{
  "bias": "none",
  "optimizer": "soap_variant",
  "lr": 0.00991,
  "lr_head": 0.0125,
  "grad_clip": 0.5,
  "warmup_steps": 200,
  "decay_fraction": 1.0,
  "final_lr_fraction": 0.02,
  "doc_mask": true
}
Each number is 128 + 24 x the weight over the matrix's rms, rounded and kept within 0 to 255. Layers, rows and columns count from 0. Numbers have three digits each.

# layer 10 MLP gate, 512x256, rms 0.0512, rows 70-106, columns 128-255
105134146167118090109128136108143128108109114112137098142150123131104115121110102102102110135123128136132130162147105118084098152169115168098119098101166115135111173126127150146074124103153137110121115107127114126104132155146118126123143124135121125110123160083110122112120116141122146165112099121109107144098134129104151123121120157114121150119117109083168106131139089127111141136090
134095100145117143125165068111159083162103124169117121103165110113117113129150120118111151141105116134110107155148100118194121129156131146114132094151087132148130116147143138120141150110146178133124160131066129131116142159142134110113141117141142095146147128137172124129096142133165120090148159176128157144128123141165134135135149111150157115159090094123170151129136132075123093078139
098117124123133151100144099158138119158093153155124098145173100090104143117083123138140118162098112127090088138097100134159120128104099176090119124136131130113077152115122118112165120139146120142110153131121117141104129145150140126130101130117127091127161181143106137141089136100124167138129150187106114103120133089169131146157129114132122137118091124097119116081131130149135164114128
102118135110124141101154141066127118132141115128169157121163133133194120143154164179122101109156140116142165109150157098143111151114181137156135091123106107138137172129173086097138165128155080165157116136167154120104104125170121160143130137137111103117179151115097162124086163105148115137131129142125113114120138159108136081108112158107127122126098166098179129125124128103120139135114
112086128138142153106119094118144119119105131158128160132122110130111133101136080133133141126127145140153127153120152097155107118151139091156123078119107134125118139156089147129120152132156123121147141137147117148099116181122105142135140098069112105136107160071110118107172124163149131098126093144153155116155158147128144111107130190149106147126118135168127139157122109134124106160194
151106160147152124156177143155146133142131112155128141106093134144139151132163098129087142119127139118143067126105130109138094101119168129121154105129135141139140106156116086117145152125101119124132125096139114104137148172159113155097176170120114103104107121139138136164105140146135128098131105132090131122123171131161177118119135133158145152117188107191129118108129112103139134124116
089149111159148111146119167106118145143099126136172153118081106091083102127112122165126148116137097121133079131104070118122127137096141106170132145120102124165196128159106109153115123153190142132132121120158120135099151149160154141130072153144173131102163110138132131093092095104117111119178161138157118127133123105119184162144116122120107093144101145117070110107109128154081192114142
138126133118107156104120114125107152100121126108140088101176091095139089159139119182147124132126086133122117088139143135149153127134141146161126106086133083110149143113101119145137089120133143119129151133159123098178125121137165126117110086133122103120136069116137103101128119141149101161101144157132138164140129140121131113068160113131142132164092099136152165112112100111143141131156
107111135148162080150133145105127140146138152141159157104131152088164150136160137103127088111116142094109141146137108167176128181190125143084121137145144102144106169131120143097104114167173115156091090136129101109152128120099077114123093124116134119128138122156095117164154109123131087074166136127125148108145132147152135153067115137163127119128111094107117137133130113102114123125161
115129107137101107124139143182158164101101119123134126158117111129155137124095168162119131151146116157130177107201102116120157128114117121132149136127118133134134135120122122112113114092096146096119132104143112097082133125087094148149127146134102155097162147128134144086132128141110121110142177155146113091141135125132141156139136115132134167129145099085134143112139109159097144169116
144092135118144110114101130163126101161117155108120109115179093131166149139118124064120127140089119130137132113109135117147126143156133109145148160145113130094119120139113125150176128135099123109133130098131101108101122130122120173098133078141174143113114125179112097128117139120093094108144109126156114139119141121146129140133118161142110121125114150123123180157123092121139144124133
104132103102113122166137093160102096172124131186133085141085130129086114131123114097149118167091118106147140138078169138135071136139133109155101112117137127137117144104163150159096123139128119077090104121129142111121143097135154114125108130112119159139144121142133093141122095148111123137157086107080153145133104106114167160119148091129139131105100162134130140138143134126132176138130
151137107126104117126107119155086136143139102164118139102091124120097133128174137118110098117144156127097093114104134144132152152134148105175100138144110088114136091147102123147140107116143131128079154161104164123113101117159081129155127136136151133125113085092044110133117151111100115142102141105151161149148132080100167090164128161142112089128126156120109152126149099151119125120126
110147118139108106116135141137138085160096131108090134064116130103115147187136179137144144132120142109090116144103118149122093118148101116142143078146128188122133132135142128104134127104150155119163156148137090133115149133104144155125163140157140090133099103137183093134103131156118123154112126149126123195120117104128106164139085148114155129111112164152133141126154159108164128110158
112076146131071111134126148115131088118158155082110132138122071067110161092095140125138092151134129165127117183099112076177143090117159131117140087137148131106147137128120148113142132103124137134122115082117112113081122101099158161160115128129104122133129167175154123100099149116135132115146094121137112127140130092133171116087108113096148124130141179129125121170137151196114123146153
113137097111121174134106099122153121103142116106104103124166168108095109124081091138126128140150138163158108120149089123132141115123118130128103092147130104115124126138122128176130139145112139114134102151136153089078089143129125144139153111084070079096159144142143139164093166168152134101137132145107135136117134124134142112179109130136111118093126164105136130138134163110123152127105
123133129131140099114132086139195113132103132165136139145156140132120077103144143094135085153122158143107096130125104134082147092159174160140141153116110104118089158108128108096104142153097136139065104118171155126176130173087131133134155109146138109193155145110131086117089120145135142169148088107153155131132117128124124083114104142124146152114145100116116140152109116166111118117119
161118104106135158116119112144104132093164133143126109143130136063138154167118122110143121104158116129088127116101103182173114140142140110139158139119123079136085154146105128118138107140147109131143153140067096163155134123126120147137150118173150144119162114117127106127106108076075114166154080097129151144119141138102133095159147127113149119151170091087162125136127118135121136130119
123100117110128160139125108141110068111089123116141148147167130132094144162112102121092151119141110125099097109127111171120157141125124123119121106151108149139125144089116157110080128106162100127137117153102133118158113145140137108132123124127141061092146141135121159153133128111125101135099118114154144072171110084128129111121137149102117151118126111105130106078100137136133128124109
108116158111185153125080150148116151083124122104133091107114147139175125168144150099136124141137141206123167128144122081190114098201178161109139129142154147126119129123102132132169120096162137079154125153109119145182081106114120140136127104097142105132113128162107143134098107105090111094099143157092114158107125152103179128180130118112132164110113147094143148153141131103095147171149
133147111102132158153114156122149126137120126125084159116084153123083132122143099123150119098115109137141152107151106118135164133116119153115102109118135136104123107132093174165115140146175144120104181133174109133108155145103169193134139106138144120145137118144151104112154150141154130090079141151046119146111120108123129166104097115120154116108115150127172137152145140160062129109165
122131133119152112141132095110133127121148151162122129136159100116090159141139089111125128108105140162136145118075107176113119147105097099118163109138170106121109112129136149116127157175137179100135124111116104126098085125126137126106109095144129116129121130117147091152110160155116144116125137132128156122133116122103137155126154109123159085107145127112119137103130163115146143118161
131114130124115158126135114142127161163125131107110130158107114099132183152148155117091167096106112178140134143129172159094143097121117107108137152131128072051140127091153090109090144137173139141117115145206114079167130109128121170099127135121120157099096142117166116102116103119124136104170130135112121126138111143135087140124114074154124129190121113069108170137102115144158145102150
089107121081168115104115139138109090164174151106118115179153103115130128148107075128191117072164160112126144150133142144113054100115115121093138108131133138106135119106106156112127094142122150108088176159151090128130107125146124065123146135116148095123117140130114116145097140144107126153121123166129125133104113072141116164152180175123123150089132117147146104143073134128094108112125
138118168106117123129148131110130140104097119085144126135126122147095193168090089138096105102130121161147110143092127133125145116119144129142109112125138097123146118139140096095107141138137106155157174133111105146124122120070123146123126180139104171083120137124136118190130098109095138161101103144123113120135125141103122163120138159174157109156151111099118123117167105120120151110156
145150129172096118147101135156120169132144113166116101105142142110118085107158089104144118094140155151120107136152099110164122108122105085086140140118151148146130126123177179155127124132119130091133133137135144119125085161151109156127131148143123168148079112149120164131081117147126117162155157090133120087136105143134137143107132094131133119160131136086113152158126141075154093149141
149131144110115067094131142137097145132127144104102132176104108143137121129117151165103159130095103143120135123129109134122108123136114113153142188115125118135133149151129148127126121123164105160094138108122081131128124089149147101146124140148127126111126159166109100125136137100116154109118152120112162139141103077141128132116124127111103090129119170147094106161145123091129119121151
145105150180156110130118095107168148143145104141189114147122139137156101145142105136096129130135103080137135068149154124129088098140111099140140114130177103124129117118114101106118081125135156134105153129131143119134140111130118135121137149101092115111131125116152141087097142122126131085133134121078130144148141156128106153174127146100093103113096105117150117120179110131092179145175
148116131177097182120137129147094122171138133092145127085119105117111113093128143159116139154100161156092140146090136123071105110158110128111139126153141142077132083120118143156137151139144118160124151162113130090079176154167103101124146137064125116149130087109157172107113103079105075137130134171119092101125128186152133121133185141121119148128113135129167122121124100208106127119121
132127146134174136091147127143105141109130148104156137113118105146108155146117117131154140076165134108170143132124076133137139150122152132152152148086134130153143132153124175095139117093105110120148131130132099156088145138162168134132141098113127102142112136155133117119132088096152135152164142107140084120173137153137112119136078130097090095144112158108078120101107111153180144145148
102125126139162126115124120106131116163113133094158122168144143138098100111150129127077131136110105171106163162139123127111132125080111165111125092152122175146129137131131107130142114177113138073168111141141129160167108097093127130162151112155134108097122111029158127137092161147082115132132141129141152128124114143120136144137118156142137118142130157155151139095146112090132084107124
124130126120162114126106116152113170125138144133101123112159132105135129148141144092139105128101117165148153155093140150104138139119168097122135102107180102130082071128124119159101156136103129135086104137097088113058115098138122107154126110152075114136101108101110167106134132101134147080122128117101135120162127117109115151116089140123127124101136106123100164146150089096138120146118
126106133125112170121166132163108108172135077145090120167094141111107125132159141155147135166127145086136145149148122164117120153183156107156117162125119126095118133117114138174141169174103126147151142145139126132131151092147144130137121152100109134142098134134135159079126087095152149106085097129108107080117158117150150182088158079133114134173193149092131119128164101081139148160100
126106148138110145137137130133106112132121085076093087169143183151124174147182129137145135167134090195105110130156154090115097177114109147065073164130146182126141104154113131140139141130165140103123158113125126094141125121158135134171101143176142114101123120095160148159107133143117118099110135095145147097132124108165094106138082134125129129109128098104140153151120134148090132153128
155145157143088135185127123167168158151106129128160078187156134113156097145103131163140133084079124095110134100116103128155096116117147141160131142164138155143098153141162142151167116132149087087127089089113134130133138098130126140157086158110120114076133154114120104138136141170163111139099145125143113149139148139104131165122100126093096134135117124113126123133153160085141145120145
079145114123145140129123141108127120156097116149111142091161145119075109155161125138171170152167144110127115132104162160095136126160073098133137088132105158094149148116127159144163115126129128074135123162085127170133134136146155140127123086058151129183139085124135127090103136100149122108137082123144108149141123122150140135159124139121119128141128144083115164148126109123112126121174
105108129151102133116137138121124107096117195147104098080134167154138127153141127121134120121091129128153112112147155155114108111120143146158135139126126122141135133120124175164131110114150119101116125116158085117114101111140101130155104112122101145135119092123132139119174114130128137127113124140094081144107129103143119121129117093137129139116100102103144138135134184180125119116127
# layer 10 MLP up, 512x256, rms 0.0514, rows 70-105, columns 128-255
102153130131130112149117102163164133133152109108111132108119145139141115126067132115140144152166135149102120143121102105127107171072150138154126107150060149127132116170135086099129081101146174158126125098139185101135116130115121164120111144125120070137143135128122148142162119147096047168121115101107130123125129141131116135127118104156145163127122126116135122137128127147114131157128
130091130144139113161119122148142150109119148118148160107127109155133117156172153158123128131191118118173137129120117101118142169124118178166139148091109106092121113118128122153134073122131073112173148140137188159106110150085106111100132138144113132132104135119125116143139145113131111113136154160154127163142110155150107154099061112119163153113136132116118137124174147098155150143159
089180103132131164159131164113138142159079128133151106169179145137132150145094090123135120158091100121134127163131078104123125118174135158116112126089046129098128179125131127156166149150099137147111114100115145148086120128115121139135125157129105136150142098150139124173123119102110104090117104126136077158098141165158166105125161085101117117179122080112146153096138164143155121172149
132104121112150127121153164117128097162144142111095119147178116107110162099143133120127121128131103130103099135128139104083137159115097085094095123136124131122146123109129128120129114137129117110142144146124140151139097140143155143146140115102126140091115163086157129149136094146137152104099136182120123150112157151159153132096219117110152121134166129074094118161116151093136153139167
090140145097100131094105140126137113139142137121139098168162161120140129127160149087141131120120139159106125140099113164123106097154144139107144097104121129156104096117094119143109137149141199123149129070120139166155125129110127108102147120128153115176137112150104108097150137149101153108156085128128111141153124147141124178182116101103107158112136131110124121093194117079125124150151
101153116087147139110146138147096121147129149150098138169128137166182171141120134111129134155139099058119134160185132127144110144146100110138152156151109101171127095108148140128128126082130130165117119108109123166140128093141140101123135147135118168167137125151138154121113103129169135124131139131107111165118130097152104164131091132118129154134118140119133127149116089102099144132137
081126128146138124124115145142161120138124116111132127075156098091140113163120108121135147095102120114178140118128097123115127146121124093183165109108092115119147066089177068105157133141151125086119163129136146107139123118125105092139120099095154143138112182112153111154100154133099109165142144135149113131106101094135118128118138142137190085145166174130144079147154143145113126094135
121146155142167138095130117107153132112169084144106112118146120088140142100169117154141144104142131121088132165154147109109116108138171123120132110123117175150111161096109127124108145130136133159103137087125151093132094103127177164133105154102160118145150123157132122134163104185136074086163099124151138136166145132161168139102148071122120156169160178118139125085120163106124131132095
136127094063100159116122148096132124130135095135100141150065100115164180084117133117172151119151103114152141145144108140150104123165123151114127127066122134134115141093124126090109106123137093121152082129118129138131093176130097135141126131165133110106134140174179103143109133137138156113163154152140144088109133109096151177080083105084091111111144114130077169128108140147105090141147
176112114049128117137116114103086135137146142095126132149156149143109139113127142125091164092105117104113155186152120128152116139150090163137118128126133103168098117143111112110162095127128145151140141135160092128142145137070126131133113122143116112147119151134148153160112127118127172151169103106094137158130133159136130150129135117113139112128122153119113098190128124150094124121183
131078120125109135176083111173109174103136165145124137146135168130133158166139147105114143122189118131114134133143096120175157099086144078114111146162100095103097142138128134151144165148117130188148102154138131093176096130078178149102166164157113139102110183140132073131115111137122135136125139154105139141137139096071124136112147140107128077125140193157146140085117123134123134132110
140094129158188187094092099164107104147128148109156127112117105162137085162095117102138137119132119117104107168089133122106156095152138106094197169127089162103115127106129119071130128102094133139118132140119114134105171124119133130155135136174111130156134153123129111114086129125139088118129121137127136108151150107155111103105095107102148114132108135112136137113162111147174092125073
117075123133133137138085124095109119055126154089105044142166111121159119120122101106129151107128142154166162163098072133132108111134126115116073119159120104140086146134154150100120119119103106116121137106120128130092148137137115141148140104139133108131136098185110138112170104126147126117101096114087135111107103157115104146129171071143160153135056154121110114144139159109133124090134
105131122141113147144145146102063068154118092154096133122095126078138167123122123158139179106106100141125169151148096126151127116117138131082176123142134126110108128159120143131108129130119107132153178094093149121136111108157116125131101156110111106182132123163165117142141145153144108103126117112149128115143121111120168141123098134086122122148151136146107137167127139115171189095096
120138096104153116155131116148141107156142116145117085147141125102115173119140163158124136153084137104141099176111183103130106118098142084131140159140079122121166106064097144141136166070147075130171155105144112107143120166106164136121117121118099135115126138079157110158082137107151095112119122106140165160145127144126120095069135131099124193132164110110096104131134130165129126124115
108137147163145131124135102153071165102145118113112101102124090155135121199153106133107133128120100141124140136128131139126141113122110110099122168131135158080136131147112159143149117117085140111130141125131116163118132201152116144136158102109177141134151100114148092133143147109143101110132108134108148158129105172136149117105185138116125161111115138108160143129185142113158122143124
135140136142108140130137175166144108125137108092077135100158196107156136153141091122114104145097100096112137114092126146142150086145123120147155106119147167134199157113133145150162112148134093113138102125140122103055147121143144123103147167152150110088099083126167133132105130099160166139100121114118175130127144136131125184140106128113101115130154118125097131122142163165127115155148
117136111167102144100125137120083118112110129116114142082114155115141141107145177126122113155150114118118075110120146107100189154108085122135154104154133137130142164138093143141139114077156108117111137111121102145125118083185151119107148141101131153082141109110119107102128141179093127081108185140053117133132123123118132150113127137177165131121133128151123150133111121140147097101133
148105097141138089100147112145120129140117141103086154139095171161138129117158120132127140170055121130138159078156102138126117150100126102124106143135097134119129109116098102159131148097128136140154082119158123103114123127177146101103155137145132118169131123119109134114114150095124169141136120121093130138121165182128142089104113117134158123105136140134126139110171152123167097110161
153148121121119113159165148101084134117101105141151166160127120121136122113122117157139094148147147084123107135146096152147143127112120110143158122128141147133146093097120137151102099102131113123140119133176095088142105116136161167151116109139107147070045107157119077192134146143178143135113081134135124147108136135163129110105131135115107147176147121152118124143122125087112123114115
139120122099120112122078119153105160121109172158121150089116144131122146090169120123156118139179088133132173119122155091082172123113117106167150120130103149123135102126147113134142124118125061144134122148135146132138125134119100068109076123174148111114094115100141151116093124157148124087123094129165127126158113117130104108159134137111111129119136143108161127107088150113109155052144
135119088120110123118151154131131132096114091105146120106134139145156132102116130150158136109129143102100148069153109140152110123108131118116099174158143159158143163105163135153113120114146111137119120163099103133138110153155107143099154162124140123127180087148100170111163119130145110129130143070118091098131122122106121098120161159108131150123135130133106144133101164101132124142103
151110124119123118107122145135177113123130086136100153134156119133102129125139107135129162080140137097216122109147184083132081091109130118086110157125146143112091122115115079111112156144124091121130140107146189101112078126137096125107133089129101116135136146178102172151134151117078147092164172140088115102114138128141099126102141130105157133140134129115110161100085144106120125131151
111097115152127136151116130109081081131146154130143146120139096118139111151152166148119139171107080124117113099117122116148124142195133123090156102109130123127109120152108168096090099159129155130153133146179115118116083154129127103123137118149139145153108128167119126107147077136134077106181108090145159146149092135137118123149135124102099158140092110099155146140107080123088133108132
134168102146119126091092114102115153115091123141150127114079142086113147120156091132101133126156145165133149124080103112146115103172137139107101130157140167119136166109092112122118157121125154130167095121122145137145186106099141132147153084137144064109122102111106151135119171110126126106137124104080091136135155113173129117152132135143130145150098117142111153114112143090121160165105
118163117129108093126152128138113124111154125164147166112168120103125137188097142113126169112092139143091174122124139137125150120145121123145122141090119132124147124142114103097144156137128105123126111091115120102165129110161133091132091130134098108118126114099107147150147143106152109103128094149128137087094110148092141141111168098133095138059133117158120128083136140104163092098122
153114097095094135097112134157137122125146111133135132111153147141143126137124104142103139153149084095153135119143142132103166124105157136161137122172068096149132148155131095099171163096135152144124144163105139129150127082097130107137167134141106127095144155129121166113110135131131150126130129170150136163151096112135132093153176137146115139130109120172127107113147095110115106127132
127125163132145147145129127106094122118088121139152164150132130127121136120144120068157130152113144122124115121108152151175170147130124144076170139092121137103105093124147123101110121126086124115144121121136122124132103136107143097122130102135157133120128104122127074117082120152124140135084109155148158121131118164147161123149134137175147132124139097098126092104157167146161129141115
129146139135126158097127113153107128112097149061113148113087139128149142138121111135110176136122112134174142130089136122147120081136170157129141129107107143156110103136133185139135139100115129103122120101122132124109085127155119146147144173140121090119115109125144151133119116084108155169091147158099087153177117129130095126120122093109120086156133109089139081118111150179124158102146
121141112159118108116094137145110127097120118129120098112143087144082097145134126099064137158110124173149116148120125134101117125133162111102105105121119131087184110188084150113126084151086089126135148154095133137104108150119159103141138135190113144145102145149136159158114126107151080066143132124126179125116125110097119223125146123129120108129146139137146114140115132174150157133141
141160102114127116117117101154112167127117159131126089176099142156135131105143121117163084181114143106154129107172134157145124146127135146160112110123132115119096069139076153138154139122112126113092105110095126147119209121142144132092116131088152139166112116138144163105142088119134121180133116104104152095117124067119130132139149168123071138088120126131132110158104110142174118171144
092096138150152141145098149137112133134144150167170104094179109136119131133117136153153128156113152103105130106141135120127097136148125131137113150137130127122096156137130165157116142127136122130116118112110124114143130108121123141140135114102122147112131134151179140136144139159102125137098123173136139163132129131147146149118119139158174165175120092113136107127128126128128175168097
117096125109108129186115121160161126175121154114086148139137141146133130115132109070148082118126131144071140116105142093084179106148161133122135158167145107121112129100107129125127149148115105143157154101083131121121131088161131156161118151103103090127097190126145106078148106115126132095110159158084091140090132082135129179108156095092133126062144151112134081110132123113116128166132
110118115126084114134104163126115102126140141130128121119142127125151179147132154122101103135154141166117120165152158101108141083135135095173143122108135147185114109117140120154114128118077149112098136152145107172102123137095090129107143174137083156145131140138094140116112139119125098137138120115086133170127101144135132093118110144164117143164156118091135129129109109142161133173135
157133129098106115112124127155121129162145179110129134137090099169107134142117140140129126120139063130116097137126108126147146135104119129189101111159120149166166135143116122133118098144130138128204086106137199127115141100131149126118107187153130146200094121140145153120162115125108131097125117144123110091094128118119109125127157125125107099125156122136145154098130168101119130115118
116125089113134087142149142172109105115126093152115169151107101138130145157180155135151125117159141097148126136090109138139140138108118094126117145120140127145116108122137189172132123103167172122137128127148123113161121078124154140121139063085109131151121086177161124148136119103097144094099057084142153110130175108115156127126094138102203151140138124127113126101142127103105114104145
# layer 10 MLP down (transposed), 512x256, rms 0.0513, rows 70-105, columns 128-255
129113135100136131101131138132140161159126168121157132128154127121118149146177096141093100130081154126124111125112125142125138119134089146084140114123147100134116123114126136127151140116102093131129134135121111172102131121173115145138121119128140150142106111120123143112117107115143133145114145122128107149125087091125116088134161163136101128089142120147078131126113137082115129156146
112110180106181102197104088159095089128105161143114114088103093131125083117133147114134129127045130098140150125104140132074130138105174126156142136149096110117125143126114106141158141095177108164135152146142105081127154085144170157154130130135146161147110146108126143147091155089123117151131125116131117138153068125126148126109110093097124140111110127118081072106135158187155171151127
092103136144150125142098110160107126120119092100116139090106081135131118085106117151125114152109095117137135152131170117137112123106092166111142124165142150141122109099158107113140106134134142109127141201132107103102126129153140139122101156098154091132133145127142144118121136119111161136097146109137132093169117112138106161120109133097142099104169148115131122097088133111105161124148
143116149121104130114117128116145119156114085105143139096079135104155113144130180148121135127126121153144060155169124159143130111122108097149151131142136106117162140066130084120139115102123107143127086120122156135139103121138093141115106168119153181127126127170116115133118160131145143162103138118120133115119144128141127107175133136130159080120134139177087169139101141156162146114127
134122147154182118130136117132152149089097106148118127162107157163154122141133124171101162086078156131160147146165145075126158126125144142120133144145112143147159140131136140124145166154104163120145121165177103144201095141137134168170117130157152139124099163136133141134100097143114121156136106124146102119135106092098146085094161104060167153110131134151137109087121105114147142130122
174097145104142114156096125126105137150132128125135132110112115110121080149147113110147152117146170136147143105109128101170132169120170126153103153136130147142135155130116097105132133140096094134125133159109111137092129106104149148114095105120150106155116113150164104131163147130094140140144131165124122130168069108146114120112169152153084075126120138187159118171128196129150139128105
158106139109155110117118132079123119135110166120099164089120127158145147120126138163095165126124090110103129130133143157087119123151147129144107173119123056148117091118094096128143147143096134089155117146132152104122116105127064127130146200133117122124107141106131119144142131149118129107119125084087144122105106159120138104138126138156175142095110126108117108174135037121134111128136
102113120134085141136128129106124150126110170122135160116145152159130141165140138120116121125116134110198147103103123172131156120142152147171078125176123069132177079141117120150144160149130107122101102129128105141107161117154146150120161133175113074120121144151118091133103191087128123103148110125138105131129154123146151164101123129103119121153096104154111121152162079144137147089144
153087110151147106085099105170153119096175100127122110062136175112103143125122083116149141153102127044121151124101098154154092102146108151124112118124108159139107117098173130129156144134120119137130131075150158138169111095122106123180151134148114116118115100140146164105151161108128165057134125101114113086065111171134114146093123120142132113101081141123127143117110126165174161140085
121157135179119120140138131095133114148149142137096134100085121104170126117120101127088138144109158122136119121082150131142125133115149145171125126114137141095185120133112121137124137102111120107135073096114136108092133111163172116126143159129163152118124119119152096129149072133160094111145154118145113139153112096115116111124132137176120150126118131111084143123117117114140124125095
150126094126083116134147118117108115139151127125065134117150149132087128149127096138100114152139112111124156110136105123135065120086153086146083075127087138125110111147080173066112184126116124137144161135146090134109146159144117092100111140130138124133132121120160091126096144110099133146121100102125087108120105139130230126179132135090123125128150185137131149097126131134117155106122
128143143094073096169131109103168094149095106146101108129146134126108162105128152122144113116094126178121094143151129137121083151135100133116101130125129131149181118153130140161150136136135124111134149147130173117168104110151112135122137120113174171119095129105151151090155137129121199152145126129136111134118121140125140133166181114179135110148136160127142128126160108165118150125189
104128100140092108144079169127142178092114111121111117073150132133108134122130146097128128123145138134110133122142102160127153167077169120135125127148141106127131166135115144139203119119149136154064108164070170107130128134155110124091173114146091113139156135066108096106106106118127109102098099123143143127107172103120134065114154171174136118138114133131104165133135111125131158136131
117103111079174097151139110114149153191131136150120147106099126158188144115176130124138105136132126112096155170084110086154132149108094143099112175079141149147137132162146131103159147160131137157136115136155128134152162116151096085097107147139101126139095142129147132104154080115091113092146125057160096155146124121181109160144087119136103153131135095142116094100092118111108138127112
135192140136162110134112144120091132168116118145103120133131117130125128095125130089112104113108135167129183124120082094123108171145126125136149114139109136126119126114116144121086130133112147157130115166148118126118184081151123093114140139124136114172154161132121137153114104127115138167094137107112134159166114110134154120129181093152152119120130151125130090123070117138132124109134
113115115058116112134125172114165105152133119118159191128109132079163139067145104147136111112172111153136136153120150170146122123123155114127115125117124139145128138141124126143110147134139080128135121098138129119113144089104151145113123150121089147123097149138102107138141137135105134156144180099157100122106153078153130143138115107130123115126139151136153089113120154131175114109105
104123095098108111123120134093138123118165105167103121154177123125122104153156146151156109102129122143103126118196146090150139157135178120122088112121115152061065110144161135168122116091126143138121097108114167125156136152172094107108105160086067070089156160116095154119126107158109147111176147106139121135152149112109115112081123109133125107131134103137123167122122104120108124166131
122114157130124167071153124144153148058090120100126164164104094119101163148132125101143147150140116114128172146160127142163093133137109161133154148119151092098114130103082125114153149104082113150105140084142175145122130098140167106143152116141096124115105113155098109103126116152135122133176169111145106138126131139111148146149128093105135140131143142128113125107111098153146145140105
121147092177131124126116128138113115152150099098118110151148122116114104091121096160152111095145142131066129156134135106145129119133113114122122126164144125174130152163136099125167146153127112110147145155158113131134127142138150119110127108106152118140130118162128124153158124140112172125110151134112135142126110111156126153119095118150132115115153138104098141163104112103137140141201
127133167151102134124106129113136138165140154111134120151169161147128171144113100110108100147077138149106218101162129120095139108117132092111102100105125122143111156107119163146089169126127177097121129158112183120116120182109098131117134138138162114110126122070109160125125092094102081104174152123128128121085121099137139127167157143200143104066120105094171148125131153148137132152138
111103164168151132097130121122112135130140129122157122129104160093147128144084158101125141146135146119132088114113116147194086143122144109106089119119122125099115155157123126140168157145118185128134131141146103138117110117137118145114137139085150118108131155130163110117122133124086124157159147127122128140137127152097135116128136134119132140147118090162124142121113112131142135141071
133105090132108143130094135110125118128140111129140149148144098120127152141177102120112107179130117181111154134104097170107103124121085157112148114120152120116117110136148111080127148167154212151138117114168139131113104134115127157118108117111147128116096148117122100165125144113141144177130146122132114142119078117132128101154145123104146130091132147133111118104107098101111141086114
175151133149116109167134127162149114158131131141111090111151141132102149141122128121097089212145142130140117123137102141114122122128120178108136122115141146114210150121120144121109124124151128098142116104075122152139153141128151162155088158151140145154151150144122083135095146149136091113128097127144196095165139167088154131099123149150126112143145139121202142127122136127131115099128
162134138136137142109111120084111122114123087075141189126096137090115162086118104092113117098133101179160110145138107147118165097136121119169136098103139111126110118090135138181159141133126140157146096142087115111134152110087132128113123142142094139127176142134144150162151127124144094084104067163135109134093174138116097093091126157126113161089178136142154112119102142158169121136127
096081140121134099135163090068176136113120126101153100159134123103141136109156144096095165119143083101109173143078150132164059158089160117127100150132134150155187144100142127090119135096146147140105142178116108119143114138160128142127131111113184113108110132138116134130104134147111136119141122092167148114143119130129147148130141147099068156132131122088150166156134103124108128155138
136126113097147149120114167145121118137102106144103117166118117171116146083118131124139097138141104111138102121113118163128130155106157121137108118156143136100094148110117098131133112097114128114118133115140138129184144140100164159150142122098125084095162147137162092105145158092135130121120140076097148161134155132129136093141102178108149110127118137115117131104120097152065128139142
127148131126119131170153149091161121155118113126108160126112125128124139106130165086126141130168182107117161105125124097174113147127119145150124098114154163120123153075150107142101111132082096104122154137115129109150151132155124134117111105101150066145124068093107109137131110114085098133114097096092151105105148121147141149111119160129184135125124111088134162117167135139135164145135
123169069126143123151149099206184106094096153136192127106095112096089135127110113124116165105164114123114162089104133107121129123189123129157100127113135115138117145119104139112130147114128160117120132109116132123134142121100109153149134162112100128139120188160159145140127123085120098170132158146106130123133149136128118128145140128161110093150083130123102081133065121132119125120081
137095136160145158126111139094151171117160114135122158145117144132135106150112156079119112169167082122141094112161133147125138110127155095107112126119180122148144128142151083116112125144147187153131127132162139139149111082119154119116136126147187113111104102129087153114112091136098150136110127117110113125107126117143143141173101162160176093132155129157103140106145124110142106126117
144101156149158129113174138156140157136154131135158134118129134131135118122114156143165129077148129068109084103106160154126121114142144119135125133142117122092091141086142054103170142138140147131106156158140107136134161150136123127137085112111131111126152144120114119121098173155123164140137125134114113096141133128168138074131130136142124142136122103120147117082136155108128106166125
147134143151072133118108148093128095157164107154130150090129112112110126176109142128116168121151100105132113131092101103112117111162105145157107092077111115072142165112167102148153122127147151143115138134133125140139055116146154153150088102080079120109074138149080131142178129100100107132153144156148113115151135139154121128127130136128111131096102137145106133132109147142116129106163
136159145135177132144107137097097125131149118124104162165156139116105194144139095105121139121101065156136131159128092146175138154130140123111098113128150081142109113122152143131092159159076158086093111122139084165085107161132115139134098157214128124130095117142107099104119129093147087115154127119168174122139149174115097167117111131149106110085081125173124124144091099120127136121138
138117158168161096127132135097102116104094167146140080083139135141159092058094177132130115104165087147177165102092122117148125145165104085141106080131167109093130108088106161132139107125166140134118136129130131123123132160101148150157156113133179136081133158121163142111126142165105125154177108114150096112124131087064124125133179125108119080136132114094125093139140199162118155108122
168116160149142131119146121166115161092111160125138106110138161112103098138156183088092133120143120116161096110136135123072140110129137136089145128127107135070187155133144126141128123132139115099103127111134108070123159132184164117116117098162097114097112122137147156120141150120127107081111120158162094140133138113141125124176098123126144116127148101104132175168129082152082156144110
152125125091134124148091138132153141062130151127169122173131107141122111129119166126127087126119137117163164119141125135149143155130133156141154119114119174153122098157111121130139110129094132131137154108140095154095114144128098136143128106101145101091165174184120150113187118117127129121155088123176127139164126074173160114121125126075106160142119118138129121144116119099127181173174
130119131148158109143181144117165107130131124136087109110089093130140141117147112135140087120137109165101146169096139098139121125173108130128126155083157092153123137133143123121125150128124117165103139098110144096156121146118098077150112116106081123094097154118109147164150144103114121097107084103111130135122149179113150093147110103125168103134153149178125114116157116149106144099133